config.toml
hidden_size = 160
intermediate_size = 640
norm_place = "pre"
init_std_o = 0.0
learning_rate = 0.00772
beta2 = 0.99
lr_head = 0.00738
max_grad_norm = 1.0
final_lr_fraction = 0.0
batch_tokens = 65536
max_seq_len = 1024
Each number is 128 + 32 x the weight over its row's rms, rounded and kept within 0 to 255. Layers, rows and columns count from 0. Numbers have three digits each. The size before them is the row's rms in percent of the matrix's.

# layer 2 MLP down (transposed), 640x160, rms 0.149, rows 406-446, columns 0-79
093:124092137156134125179115114136134117114079126121083104088131103153126082123143088132114110150122153132128168137159058146165122130104124147159157178083141137116071124151116129093151165106071139128123148123214089066100117154165185145103181161
107:080151108135196100086101076069133112163080109126101179107124135116127124111140099081110096089087120171165068120078116143099141135111138136120143136078108093113116123106119114162100075160119152153162112107103174118133092070136183129061128135
099:160101185181063137084134153117137150062062112111098139162126088099169177143086149140076122155098088118114160081096115131141115145113154086117140141124149073092154114129131144129150141118097122135099108086145120121075106150158098138111129157
120:094097171135106126136120148076156145138125118081137135096061152201156111161133167114094112170109110196112107102095149073067151156179094142144189176125175095093123134177139142096070108079148122106150121172132098160119164110129127142134132152
126:150130168178120115082143121154132178157121181119107102109153126154120134149134171150126144144130111100172097052139163143151074162134110145174121104121130151169200128208148118096129107045034151143132116151155075091163126117138130124195143177
111:124137138133154127145161182122125128179139123136194115125099121144164187072111144167191108115150131112135090137157107127173122119139092109138116135119128176102171172089150122115115105086086114168171202099122162199131095067179096164116096061
114:154130140151110114165136118147143192153138176113101144087107121139091083164134162148148158065096103114116120098163130151149166145106083189149074162157057162115198152124159143144150137147147144135143164135078138146203082120113127091184157121
114:118101125124179096088142136092147150123149101063132200115104127168171108170151182103085087119108121179084131139145102124151179104084144177125229131143164113148183093155113107162079156161097120122160149201135169172119130178107151149121148130
098:178133111133123156121124133122083124167109120155085148136119169172073062105152169103104098183128127171112085123129156115098117132122112064105106191144128058109126159159108115172098189093100198127150135139072168138128105095178132165116147099
092:093109127156152107114159078067122142132134119104087145138075132177131157117149125142142144142126156123125139133142154131116120163129058161103173143130188164171106185164106129124165129098118128139068119088114155110172119124124108082129138093
106:100134144140163107113174218178094093119083085111138101164087095102149144111112166161136095113146141115103207126127131139072094159157109094147141104072151117108131102148107103200101147151119167121169130158111145133068188157167102058146143166
127:100142082088094142092116078156200112142124096174136119150172125197134179084150116156172077087106127148150130133110084067136150182159077191129099168123103148129113078148180095109147168176160123123094102154105117171121134111133081152101197098
087:148137129111121133164139128078138071114141129107130075081144142167070135226043122129134121155090146188186136100114158158175094121098138174146145104126094142136138116079087068120127093189126172131152163131107105096127111111070127116134107145
106:098124154133099185163097102126158144145142154126119195103132108096148131171051177154149182116132119134132128155121154123096172157123135127096098149081115128171152131137123094151098070085064144127160158159121144161013128073145093104140116119
104:175104160118156120120126142162144090199129122103103157118087111163086155135145138087059159076132152154128132172181132133107148106082066216128120136120170196112129175117119080103154113178107138118157101090079127054129100126115104123182120110
082:066145111141049137100117134118093126101123067183139053135140090128119083168156106108157138156077102100121129109143110110081190047101169162133167113153132112083097106117077145054106092114171128174122117120088088158107161176135101117098081100
101:120119167188118172146102092064130099154087124092099143167122059172157110143105099119152137087128116103133099129157101048137124082136095183100136152088167105094137189107124110149056112148086170145182075195079121110140155153167152115074120127
131:157102109130142133134181165180128153149071111150132161155103130117125144149118159089112140095110138080130104142074172109103094149134148130100165119115079071137147162156139111092172165139095000129147098148155169150140121187116155125170189143
091:179132161146169117160123094085151056167173122083132142118139145177159175156161094153124131115101163110137057116109126105177094088144150087151073149154112134122117120130111186122194126139162166148096136100138067128143160087176090170162104106
066:142160109120112143136178113146153053138125134172116073114178191121108149141140195154128122068109096146118151146117075143135139171129057147167174163143176116161128110089165147128123137199208140092172159081160134188095110135182151156125076117
094:160168043088176116123132156165148122141177143140123068089213109140120086163132142147121097144117159154141112103174129116148051111107129185108166131181133124106093183159102141132130136161126113114092177184112104125127118072083158110130150131
121:131142108116157206158124103128063129064095108180142084124091144104121154141105110123180130144051143167109199095146125139123168130144117135098134080131167159096043125112177106126166128158142092107125180129104144128144110086113192066163108126
116:138185128131236157140163102123102134147174170051121117105129146215033128132128158113114122136167137083064111123109166159155148173135103089102095179100156169147067154130109167177153176098077129153124109154091139130139147085105137125116131098
077:125169176092098132064168119116141167133110142127065111130119058128127138196145116122099146160112106102164130132066073198140112104137148149112130065127199124226115095075173138078125147068089139103134101092101123130178122089097127158179138146
112:156140109047077108140149171226149192117115158143093117158125168143131164165099166180130120195129154107112114127129138106173097157186058110127089148055107139176107167093085130146111206106118116129165114109099157137094120102106066160168124112
105:117175121110106077063150140110194107124097103103086092090065120084141076110115155137101062095139152116098144187124207155144133067134153101097129125098148110148125118138092145187143153196081140140088132204145104143080110154121139089121156088
084:178077114129186149094125119106109139079136129153079136138149158114163154142101114044146156116135171144127111131130126167099115196138087120102170118130012117131101130147140091127116147092179102148056128106054122096151091141077096148085136142
103:121104110099184142150112134071135152200097097137141107182128108145132136100131099131110057098134174181140129127086204142108128157085083122132114066116146149107156098123099093108069204180140145160124159104156130147138151140138142112060196073
107:164071075081115093103176117094118124127164133108105120187113116141170096166105165179087152148096143154128165123144193125168162167126121149148110153105125134127108111103102046113131138141158093129145136102163079167099160098162101108183097230
071:163087119094087048173094131166111133126132121121093172160155115200143138190137129119170136149146150110076121148127138141162105124103174133123137099162135109104111131188109144179162198123134103142192158141187156099119110133084107100095162151
109:102111157104151102122204153107167075211098104148158124126165130155134127131151091133144133105122147191096136116119125109158116120165152072110152141079147049091149121137155112115163142156174112221120087145141107129043146089177137102156108175
129:064095101126171122142198152142147153052096160075102144100082056111157181111133120136130131171075106173116074201120143100100130129118139146137158195142182181089107148116098134112109136104196143079068130095109118064113063129153090146146179168
131:129136150182143163145196104212120153117128080149148106116061138089149120136102160138168072118172087136152170131185100116174138125129076123082123080058144124208119043166106119081120111136181115108121183117177182150119092159073088188095164110
116:205150171133120082157150167114134128109053165132166080093079175162154156083094091111091138126169161078090142102116128110143066109131167153161136139137161073097138103158110165123162139092167064180124162124093111100146144131190141152163136107
077:074109174130094136135113138166162169127104117120096167108154092159096135110075147200158114105098056117114069088173082188139143126154105175113087095149131169157149138099193145132131142112088116074084109101095141098160112147079129095112155122
143:157100161072124138111143122076194136133117117141059118152089202142169158115117121155158172144126118129160088123089143124098194116130097088243141128068129170114132112141088078112202159117085115083113116079084139098074091066160139078127167154
069:177123136128122134148114098085133151134157124123159106180116098106109168144159084104122134161110160187129104158164161079101041087093150138149144094160121130115118156100159180124129097138132140134092182075168153125132108049179171149124101155
113:059096073059126189150144160123122146140143108111103146178114148136161141125126151132119137159095156110098081179111146138139074118124102068084090120121117181132157095159107189162138119090137142118119153104077153088163086108126134110149160142
075:138160145161164147109114143144104076046149081085158147081092150106112162082129072139151143174180104124086149110125157103153185155132154143126119154105123147163124112150165105169043158148067095058119132150099139176160124098135150135131121099
079:161146107125114132075136085162101133161058139077144110092180143081120074096101132096108113151072132182125070112114032115178116114109133170094124122139097169130064120085151157141159075136156090122127061093178142116111135108116115125155126107
116:091173141135183128113115192166130100186111146135185129124129183154148154158058160181066148091116144182155140114110149196084119137172184131082133160131130112139119104131118133149160125172135096146146115101147132115128087113171147142179215112
# layer 2 MLP up, 640x160, rms 0.168, rows 407-446, columns 0-79
097:140141082118057162136120071137134142096143169176143093135139131117135140124128142160096121161109176173157136098104085140134163118082156102131091210105148151123169109138131167088169125072161100088097138139110157107169147105165134131101116186
095:157132080102134088126069087132107177143117159154103144139170137128101138174100113072180164121176168051122046062170152100122069139123131180111146127096085112126126141080148135146132163174094142091090137130130161145135076102116172107153121077
109:121161133124113139108188120120120105071096083187146173122137051128139141103136124139147171108148157097175145149127156127124075152114120154132104171114048168107166137094182103134102114121078151109082163112107112094086119160185080122111125149
164:127109094083160151195116144117115095101165072128147166160134116118129122126149084117122085106147124179078150199142105126121159078133166086114155139130124124102061161073120171142155173195185144107142173114071169143102130158109131112062107080
104:121136166152170130170148116116131107187164135111165143143146129149119178083143080108224178168104085121168133106202114125184120137144120115184120112155114164100120143101151146153109060134092089136123149092154172124104086106110147139138150104
099:145136126101125188134155128136114130076101073156131118147093096139121204125140081119114118144116085157134224188144130108151087096158143087068168122133094147128122137086116167138134137183080130160101130132101194078153164156139134184144185137
101:141142105090162134179172084145146112108173112110102185142120074131072104133109078108117147179092122120163172068179092112178141165133114177162148145152135135099127084105146112129170107103037132162089091108136131159144059130128119132173101116
100:150112091161121085153141137159180162102168119123155171128114076033140124178137137155106140105146103112175152151164111175176157090151130186136161096144165138110114128110160114097117056124133078159131078159158097125163145140081129064099161096
092:129110129118048124056112152122129090098150139140043153118125152182142126099150144112132095173177121084120137125075079072136140104128128103096124089217145146131125140131153107109108105098069147120160108141118103122141137137155137132156140162
090:127123115144125112125138140125094118153139140117075093087141175150062116134074134152161117133158129107107174146118091153205088110125129075144125069153091096110107118123123105096145167080086106139116109069124129067052139138172132118151100180
117:110136102112097151099157086167160094140080157185099110191187170197120170151096118134158114109138146171137113136113093094175130150140145140160132172079148086095178083145099123096177116153118173143087116168131086179116092135124115174141139089
086:192118154087131164135114175128144147106149125166146120148175118157125144149132121082137109144133098132116074125113092116118180066179125082066118190171213166180106093125110182087089136201117123149145159152150107145135116057136157133112149131
113:124169144148124191137183102112139123090114080075144137167129094170165133159184139145107131154109144119142167179111113148089146158128138173063074148084086126109114103088152126103112096104143102100120108084157105142052098155165101093133122095
099:141114091135152064180137134164176111135110169102134148129159144153125116168162035127204113171155095156126106105108150116142095132135128136141127151121093155153119025146182152117088106110176166093131120143148118124108183186120153099107133086
072:108120091126118186087146177096111136109107108201130103103181053112183112076139078124142111101118091147138141108118147152109175058109158114166132115130080164142075136093048104099115116150125129167152099123085083147152108160162109119106097073
102:135136085096114113122120147142097124118149179114070160112143124109152116133103139090103104123135144199146154168136069155131142155134147081161150130165083120201188103153212115131136103079133059091134103091107201174136063107136111129131131116
113:158180179088126161149106143162185080093131117129134156062133153170146135126193158176043122091106113132170065096132096112073130110143132093064150142140140144093127120125145083128126100135154161104117114114117143096186136175141134132139130124
095:136168161161121156149180120118159083146169120059124140076176134129153130183163037136139108103122109119179047159118101079178116097161154095108091148161119165167098124081089137110162114105079191124106092098118121131132138114120123162171160117
066:126114109089139077107126097166086092147086144168080119115091136154135136133110224146144133055145134130138156145156110172160104212089106122184098123115163107191112118137158141113067133140132114122148118135128120157066127110186141146112114149
088:128174088138120133162139149167141107115114097154115143141135161138135174014122080124152112086156131160112088121141072133110046115139107132126141127138136128088146152142158167138136154161072196128088131093156165091111133044089130120158143094
099:197147097170155158099131103156115160123067078133123045140170159075096152111084160088192123165153167096105214087118111181157152067143134178108120062140099175128120127120108106144132123108171115117186182181159150133154113133082120063122126086
122:091234119121171227101198166106087078142083107100154138163177145191114129110129117114103136150127131048115137111161127111132122146094127098141135128115125151129076164091131143109180153140106116108112045116058150132145170122146148200135106110
077:080135140089122141095145113200088116141116169155092127104163038169134148183127174159078144114096108156184101138113113198102107120125170154146122115133174124139127166096149156126147129090137114122145102103090064132101104113110133170199142139
104:148142078110125127122105160218128191094131117142124176142103166141132174131130125128124180179092124099124116105143144150116103119180086110086074127104164142207134159140111149162137154121072127112084095136100190145094073123126107160133100131
109:125152174129101109150080162135051132148160152132119090186217117197140100115113138118123187139137123105187144148150102122067055108123096161156137100128086180094103101060126102107118095072153102123099073088155084117146076126159117110152167163
098:142179122150084118138138150133127135156121089123174164102076151097130097125141165173082120183116068061136151135155140068143119059145157114180145150119218147121160126078095149092155114139093136047200148153135132141117189113143177083163089164
108:127195123168052136112172123197117087114112152167088187094147121118151106183174164136146151133095134084129114120132109113127148119167130150125093140150151049172134127128130144134131118088112173080136123119142095105137161138083175110191074194
107:149176164188086129213160101129083057136116147114138141138183066108110125137137095136172156120142090160103084201069125147093123134162142143100118135086060132134172119087159121100146147134067175117128155125177152127099140130087121082207098073
074:109135129075109133135074118142096165139107144063075212136189141186121084093135129117141133129145151140151094108105103119126154094155114076089156104136109108108129120158151141153051192105098160146167077098141147091134117120076156124108085193
093:120177116099172145083176088130145088154172110151094151144094114180084063145133094097132176141143114119114133131150152108087097152148121110133156085127113103168135173124127139183150147143166174150180066075128126118058143101113163141156130130
110:104154150151123094110096136149152177099102148071118151084166136148108203073143101167124104133083154090104139146050139150202179111148129152088164102107099067150106162105172063138100091102220151115156079158084120128155098118119152069083150132
115:111150138126098171084197135155175129128142065124150087145124139103149163089092115123127076196160061175187123069175159125177098088141093114123100078138139167152083117101120134055122078146138145129151093140149157152160092177105120122106156129
122:093125131096111175095153149137127089136177075141093202166169106128113086170145175136170117135090108194128099163148147131118188129100097098114128125097107189142110180110144095150148157203087182125107057131158117155136149143060102107123125174
071:065094158084115128139114116148132130161098168138126135098133069173109096185170114154091125146133130104186122114183125147093130183140123182172119075080129153176182115080121149168110136158121069096134124129133072157095099121078177152086165121
130:163130167100116144156185155112163103137111103163094105137091141148161108116182156146104179132106124138170130113080117123107136097132132108252113131122181101188136149166099116090224126149121106142129085072109131088087099069182184079155135151
064:134138143150105150128153177138154077140108099189148094112128109145147123172104074118121124076133180156139089140181128085062110082135158140122132062172135146133099133133082166078078126134071193200135085092143168043149162139069126171093124110
100:045154111084095186127135103157118138153103093136120085218134118168160095104117163128094158076118140111097113100157103134150115154138156134069127167153155104133187176141120120081155132057142112077079205098123158154206121116147143083114148117
070:166110164127114097136099088174118232110141137094168117084145068182139104094127117116089178178102113153130125108108083136184124118175175114133097139136145089142119173189048098188160119143106088118165146136135161123135118176158130152124171131
065:114157173146113068088108093121145069117122182124108168112159115126104142059088153135212099180089069157181113067101195100126118149135112162107122068138169146135091179175190132110148155205067174077171110090103142132118145155092102138102093104
111:204154111144058147121160191147070095128058205178117120119209098138137105153095103081142161116132065128181081101129107097125139145085117106155120135170130110148126120113112140149107083180155111116134198114121053120135074070136174123116153174